Weights of a small transformer language model.
Architecture: LayerNorm before each block, capped logits.
Training: a variant of Muon for these matrices, 148M tokens, 9021 steps.
Each number is 500 + 40 x the weight over its row's rms, rounded and kept within 0 to 999. Layers, rows and columns count from 0. Numbers have three digits each. The size before them is the row's rms in percent of the matrix's.

# down: layer 6 MLP down (transposed), 1536x192, rms 0.155, rows 1359-1405, columns 64-127
# up: layer 6 MLP up, 1536x192, rms 0.149, rows 1360-1405, columns 64-127
down1359 086:525474541511517480507429452598434519508436448447467465430497523536478574570536523470488538497520484494556515550515507498516528476489430389502483542532468490487500415449556545551468495525505565
up1360 113:493483472509513529475521484442466473477448464488496608439520503496487505486534505466470519480508489563586502525490547514411544505562527499450530504527517480479457443550467479472466472444507516
down1360 108:513503536518416528476500527494553490514560507499535566515417505475453480529455490465436552471417445452524521493517529511539427430482415547450491529508500540586427525434532491489457553470448563
up1361 097:514521549530476480499507480522532581517530527512524512512495479515489480504488479518559436461470493477525482431465535524586466452507479498538464485444515548518534472520507533515434511468522542
down1361 101:544382483446503504521498475548563496481497449522522499453469520479502560483530451507472557478495474518488508471528468480459548525519515504465525544446505333495472537563436522437577531536501490
up1362 098:532405546529506437465494482556493516503512482531487471505438484440479504542488442448521518485475500454547427544591515498495601474487544477544460553535509552465538550524510501477486452528563556
down1362 088:533444422518527559482538465469487467478516485429501557497509526548466491554607492510429527537557456441527488508429495504492374468526506498469472529530503502545448457472552510524479547489464511
up1363 100:519559545471493519561382521470521490554438532537491554465484474557463453437495463460546515519482569459460554478498469552537534474472508505608496488498528498519453458484550487489487532494436451
down1363 099:560577539528455468471457576510445496538497486552511534511575468535458576514448526432483486497501489520540524592461522501530545471530497539490531420526598468542419516429508531486482526413477528
up1364 099:536471551447483466504513505472475529571476450494482511501496501526448531457525494521533499473549505462500514584497542444447538461621433578393461521489520482507495494533482508456596509486450523
down1364 112:403534548549428522492510510500439559535476507471516566520441494492431547462503499490532468507517550475460496478458534510380548558547567442474521527542491531498540490456489534426478490576561472
up1365 086:495509532494506480479469477475504499454466422533440473488581556525505577500506547514552490419443477473489599531439537567478516409491461562541527468535514481494508492504511460462531492543478508
down1365 083:514561460460577432529469504586492515535395469496463481478471481480446517544505530545474493482495515447575526491553503474423494450496494494422482527506463534501494475514521525505548473538512493
up1366 108:520517557460427477444478429501483522478414450433581513451461512568467499509466482497572492548554434521539471560556575492519529472549492525524502582471493495563482503553462497516508485412520500
down1366 116:433577516544480428485554553514525502513508557448513498521455487454481578477473522506529506481489483507536525468451569455550518515467488407439437554518498539479507448535473474557535515463526506
up1367 108:438494540534461533500451489507490548498521545457501486451544506447448480482492455552488473480485496461491520510504506552535531539498541524524600472540591477474470472506518458456444498472511570
down1367 118:492498496526514548461510449523488526533575528466399466565523523528532486545506476485424505470522540475461556593479532527533514530477507468538534402524538487543487502432530396477573484483579460
up1368 089:551493461546491532502509464488503560499477505573476552540508464502483503503525492476480448443537486527519488571449441443443490425521498526547541518503527504524495507517482439498556534488464514
down1368 095:506520511431476501541501553477544494431572487420451505495472507586514447470446513510486512453546458486509441426488412574511517520494537487515591451499508483526562532485512536455493474541571455
up1369 075:551517483469559561515446430520453460505468496499538449557525492516511536451467456498521551488525507456551477519510476518509489413579509496498472513506403494512486405422495572508466478506543587
down1369 079:560438485470525518486520472513496552465504422547573466437429480586478516538533534574484532482455516524467584554525424523458506487447471467507483453502531505559544486435517465508457442510474484
up1370 092:467535484552472475448493502445485556488463496510546497524492624551528461446558433502476474521538511476537484494484539544541531458540501628459559504520472488523464481531457508559469472491480538
down1370 089:517494535540531479443455445437449480472509443468478491488454539541528538458499441545477523551558514523571505561486500473532460553512541519425499493486484483518517500515537539544516460516495552
up1371 089:517447478463474384474449500460533510509453502374532510464532565482460476458480553504478520466553555566521451554540506492457533461569525551501550430525507472518485440528452519480530487540565590
down1371 087:488431484521500524501480526552509507498580521581474466487517426578470561488498485516485545555477434415510517491514491520495427501515549505531457491458540518487502443494464481474492451529451471
up1372 097:519555510507491556421508484454575429532464433489518497504485409523523484519478455463491460486546518503533476458554525509513524522595491461511483515512389390534506552523512515464520470525469512
down1372 097:502669491499509513473550503510565516459490508431450478536550454513485515483531549524575436509533462591481565497501548506537461465460447435532544537474498474490507513479440469453460468565432532
up1373 110:539529486434539454485477564485491556465569478532512526484495564470495472387462471542567519491510530504536518533478476435454481482537497572523464467565524507521478481484557514476482477496528527
down1373 099:490713485520547491533480434443451399468496520513470480479556542492493503523547537536470449487516468506501527472490499501492499560419543523498547477598498445473531477504467499437505521517487463
up1374 118:490438508477485473486453458483552507423542533487461549547586586513501508549597498572424478548514387527475509444472508503531495479467496469406483482459409507542437564512509504472497440471520563
down1374 114:572483510511494470552466507502523495538515448453513482509614493519452540527496552452577537494498435552539408490473449550501508464455472574599564526489519505463496481486485507498533528403459502
up1375 107:579436577554485473533500478424509483470493485511555514520512472492464526557463536511605513532549540538539506461496520503530515516464489471546475492454503511480547544556533467524503540499524460
down1375 107:523412505519520485552487499481494457482502454534477502537485477528558489602584547532505485560526489483482464487532524495462497545525527478409457508471488573459464494551469548504532513409459536
up1376 100:578504516433450528480476519534479547473486495516542450487461496482509499543560555500500512497503505467493518509487522483442480472577562509501457527479511512602444501579438552470491513462448490
down1376 099:513527491477478504509489472494544490465575500456454501515473499513396438503444461418485457515507516517511538439533478489443451561497501476495506454448581456521527408461524517525468582486489484
up1377 059:563515523485555523466473431495557473560467509476520496471555431513478520423467492459506491505546483546556482495518483528470568520458531511469419516507562455470532533529497491474543530485536526
down1377 064:501499513521483482496490517557536513562511593445472516532510504469475513490538417518471496501591535433491570447451488492551557427540592498541447473574502477545573478527469494394534514536523537
up1378 095:509446530523548486543489484466433451477488442588505527482458511457495523525511552494486502488511502506569523552469538499519551501544457530459450467476500478498429551539572528524499507516548455
down1378 095:487569497498499436475418483560480520446500465456510513502532452468570472497430525559489527466457451554487491535476610593584487453508541580500508546508442522456534473494525520507454508517563484
up1379 108:433474506603577458503487417471421516502492536565448442551486454569489446443523517474517566525525520471501518474479431505495504549506497504506486459516501469472459442528509452494426507469572574
down1379 110:455536473524579511458537550498433466561517511579518473407486464408511492467569452517364486469545501530540542479468487466493546469532572567538513525544551512468495543499512539512470512519528531
up1380 095:496553520515491518482519524478489459505473416490467473474493542510458526435540554527560459446463493490614489522518542518445457450520544513487525497436507460465496522507560516469495490478592458
down1380 090:496568565493518522474520462577522448456475537477480516502489512415475527442612479511534561460517454429525515445433476478444534489493487448534417565523495517501512508506521500497534438556503439
up1381 104:481487455520518465485546403517450474519505541496573491500478508493561568461478517468506529455510530460449511456519514547575433539496522455468469497524506481542503444504566494511558466473408562
down1381 087:498412598500495517501509513498508519456482462454424591491444457498500488521560551467492494514478535474520427531443536474445534541515424496529487464471433569532536441476488452459538478523486502
up1382 115:432462502468547449457547514535556519477551535543501599483504472519552434512552534536443472497488500518506543482485523534510461441502549488547454498487521529488500489527582467556567469544550545
down1382 107:513505521434471512497472458487427517536490547541558497448485521433474508525516415512511464551542511577516474527503508479446569449516554460488455515538524538516493489467505501509562520543508480
up1383 089:525502526488454406529509468437399411534495551498523457469467428475441594488462477495546519516496488499450520452507490494490501511531528575466563517567470482484551547520492436508457432456516537
down1383 091:545532443434509507551522535571480474485502390551508476539506478520491474435524530539476573483492489480545514514547506491507517537541496463456518473527579479543530416469552518485576506480458470
up1384 091:600494468543505475447504475396505528501508485497465636452462471515504558456466508503526532481578540511530528529484518482451584477535496487504524493473497499550419532468496440532513528463447534
down1384 103:498511423495497491525517399432504412517454530496518529473465460472464525484436437544473441563494577520521503547483526485509567563499557529561485578548532444552467527537516502483538459460522473
up1385 088:463547518448513488528477514490499488496552502563474554467570486459480513546504513505534487527550467471504526505557528516476462470550501546490504479547535481514467558543593532509502527513577537
down1385 088:506565548453492487505518521473503479535515496408535504462515511462512441490477561513483500491493457529506497419510535523439524472418540532455497538539491382501462487545537530472498553494430538
up1386 107:495515456481538507497519470440528562483542492456470530573461536552491469560524478431509535522462494484509515490505442488497526530547511485463501521441490503512434512507534527547557487488413501
down1386 109:558432551543487490461537502469496551480544445518484508460477466595492525494455508489479441514599466509488510495511487498514505513597434499453511442473477492515496520508481459556522489524564576
up1387 105:502429488414504469510483519473566483506502478551487557484466457497535500533466453530570501535568539551411534573466585553539510449505508445462496549478528497498456488493493508497515481497542456
down1387 110:507459432602553454484524547515458580513502521521451439494525551503532492476460477493578458532533551496454509504458533491491443469589520457498480523445548500501487529481477494521480498537465580
up1388 104:366408514514534482483503575500468490502455486514513447489463538468465522457457425519539582503518473515513523554497480498475530448506435521450482469547421471490471532573523500481562550543431436
down1388 121:546320496517507492520458509497472491438556479485534503488558551498518537507531474434482470578449506564496510641460523479514486451465549513480561494453522475483444540490500517488419486526561485
up1389 116:506515531537462420498519410491482563424523490515454371551562542486507545461494488519431508485486537514548531432513576490483467495449492525544516441544489458436533507470478492445455502471526479
down1389 110:477440431551497526473528509579517499432468545476446480571533524500495453469527561512495498498448483484488487485416483520473517580514550520498601468521499445438537492435477554444529450467494442
up1390 104:487511492532519458490503516526490490525422538513534402444552529497576515549473484481597475430483504494470505513489511438579450446421489543531551501526510502537470538552551489512540520472569521
down1390 105:539425541514490513534492520536431521480478499570511527444489421523460515527514450428421497538556475484500483516526391486476486471433557496529504490556470476507512493472574491587553506514440484
up1391 108:548500559521509505572423555527448412491472535499556484480507481440517452446551539502485428509495503539474484489503483455577453517532484557506475444482538470523429458481453434524495515505465498
down1391 108:542400523506554596503539450502541546521502517504511536452537544495449558442482412475465497527537467501485478580445531558445452478517512552493487512510476511536557564468492507512451507438444521
up1392 067:543498523535489567471454472462520498549449524462419564436496540449482556595417454546505510417467509518485499452439473498460559458474474479568539443468517501512510529551533459543548562555496461
down1392 070:463494494517471435505467474511498515493431512532578505538499484526502492463555539485605448526501495472538458562548433531542431484509497548492475503542536525445515395484528544431511477481508547
up1393 081:578575461502524512456516514470549558499468516552430505449434461517448432492534464455393583452471472445465506487508453434427439499505510487531523516568486456431460481520526534503453479506506533
down1393 077:515477455516450519529515429536530486522536580474465499437507433562538468494526448482465512511526526482463501517519405588490464519489491524541545483465435468458457487516558521581463519502476496
up1394 063:501431443502447444493486535523496500504554465541494441476579410403448427522530575533483438480505552550512511474532525466426575439527405495509572526514472516534409521433537537533502541481490515
down1394 060:460573468509495531532556506450467502499468595539531480476461462471535492523495551496452484472481447541487494525452487429436521415506439477518497566467494546522409487500525533542488560471562533
up1395 087:509491544531516505421527568479424457481576512497519472549493511579574433411422486491473545520525509537513527546475510461515488536561468508567489464464551484534409438410452515449469458506497476
down1395 084:567498520503503481548569399433499490481472515460487491517546548483491502525527560485503489584467465480457468473455494473532541544506447477567482417543481461538478582457553546487506428547515528
up1396 100:463507480487581483439456453537500537513477443595440507555476569542518449496531409451521485462435559571520490509459503574463481381538469513463530522533599550546537435490541499489478456484517515
down1396 107:565487529554524478530539542413537450522590479500506477485496577477564462561552439485502521414465548530467432495483508447444480490528525432445459600440481493421598491486511582490493555462518450
up1397 011:539414531549519492477451490499415534439466527545472502508485515520556465485469506538465506514511470518499491472558479499486480433544501507439535491496516557500487486491515496506477567477485557
down1397 009:485542503503525491565464466510467508549509478536464532476548492545448495573526495486500556408480475416487486475443468469523485473448487466522499487476532553539521428460522547548523507483493451
up1398 104:478470496494460477499500496480546460466418527456542572469492577494461538546500514484579484450537485515562497568518523541540570546463552519420550485475539535501475544488444484472503535461468468
down1398 110:501536517571480572460411494523524509500507538581501527506542506550480457479452516470566468529564499527467463512522520539516526567524531480557522486427466540517497575488443527456552436470537515
up1399 071:550504460575501502518501501467573549543495537527475513437479532474524421443557468441479515448507533569459520444475561473568508472481440491501499503506456455497545570482445507499448493496626517
down1399 075:423487499532491510456520446514450391489489444552451505535518492512511457475516516572483477475458475465496521470551522504522513461548472578506483536468472534529559515465567519476517490462470555
up1400 104:532456487529467495524541570446479483516451481468490484479547551560498476480486485594504594477528579474549463511466459450443539499469455530477522492472417472582448413538432480490453520529508488
down1400 112:522518497568402541496468474508520463579516491498475479539543507562486500499461543558476468481451445539524531461533547524506483422510483443514515535520447474498536524490527553486515524467478522
up1401 124:579541489492484498485534513456443508511552516597542485461426555505414497438477516555473528510495495479521423501512498477455532512569450465498455468461460464474503511505541569498526512455533484
down1401 092:532727465555507468462480557506541500557503555505533465521523450478521510525520514488563523460462445542460473483480489477538558500500520562465456531525444493459544502498427534472537517527472514
up1402 099:494463583466573480544462494456537464479484545565526560496551498530515465559518460471503493501508478533526445551527467540413464475531538537418568504519560526408494473530524490439500587451531498
down1402 106:512540519518533523509499521522479498524452538452490563534528512450512529497484482396521494547506447486455454535505462484561477489528560469539482447505448492456593489433509499522547478510522502
up1403 108:527488547434469493539521548524491498554484501547458514415477516526571534528500496498591504466505460499523552455502487560557452487434547559486478500519509575484498523405427513464553506499546532
down1403 100:513457460504457514509484482501567403560481517517447530490443511518525517546648493479528498505533476539514482511485537512447444459438502480486496619491536469489467483510531531484510527559434483
up1404 100:546416463526530477451487539470536533398395431457522527521553571481465491525495429483528533539468515518515516480523525557524538538521453520513535473490538513468461483548464480457544605380483524
down1404 102:428534544529522533553497473575514483547524532591450495523510518546533456470554511442501436501486529484475441532453485480511485470529534467447473583492476472540497495525488467439443475560492523
up1405 098:516513552534518444487474518495526404535538523467476515475515515495452390481510500569471475529536527515521531481528536509454496538516529447468480434499491511487504528471572435483469558539548516
down1405 093:458510498499431529477471521435471483509507481530548481488468540494482571558594512540477570491459515572423501484531449489547472533484447528493496493484542490527536465461466547455538486594511508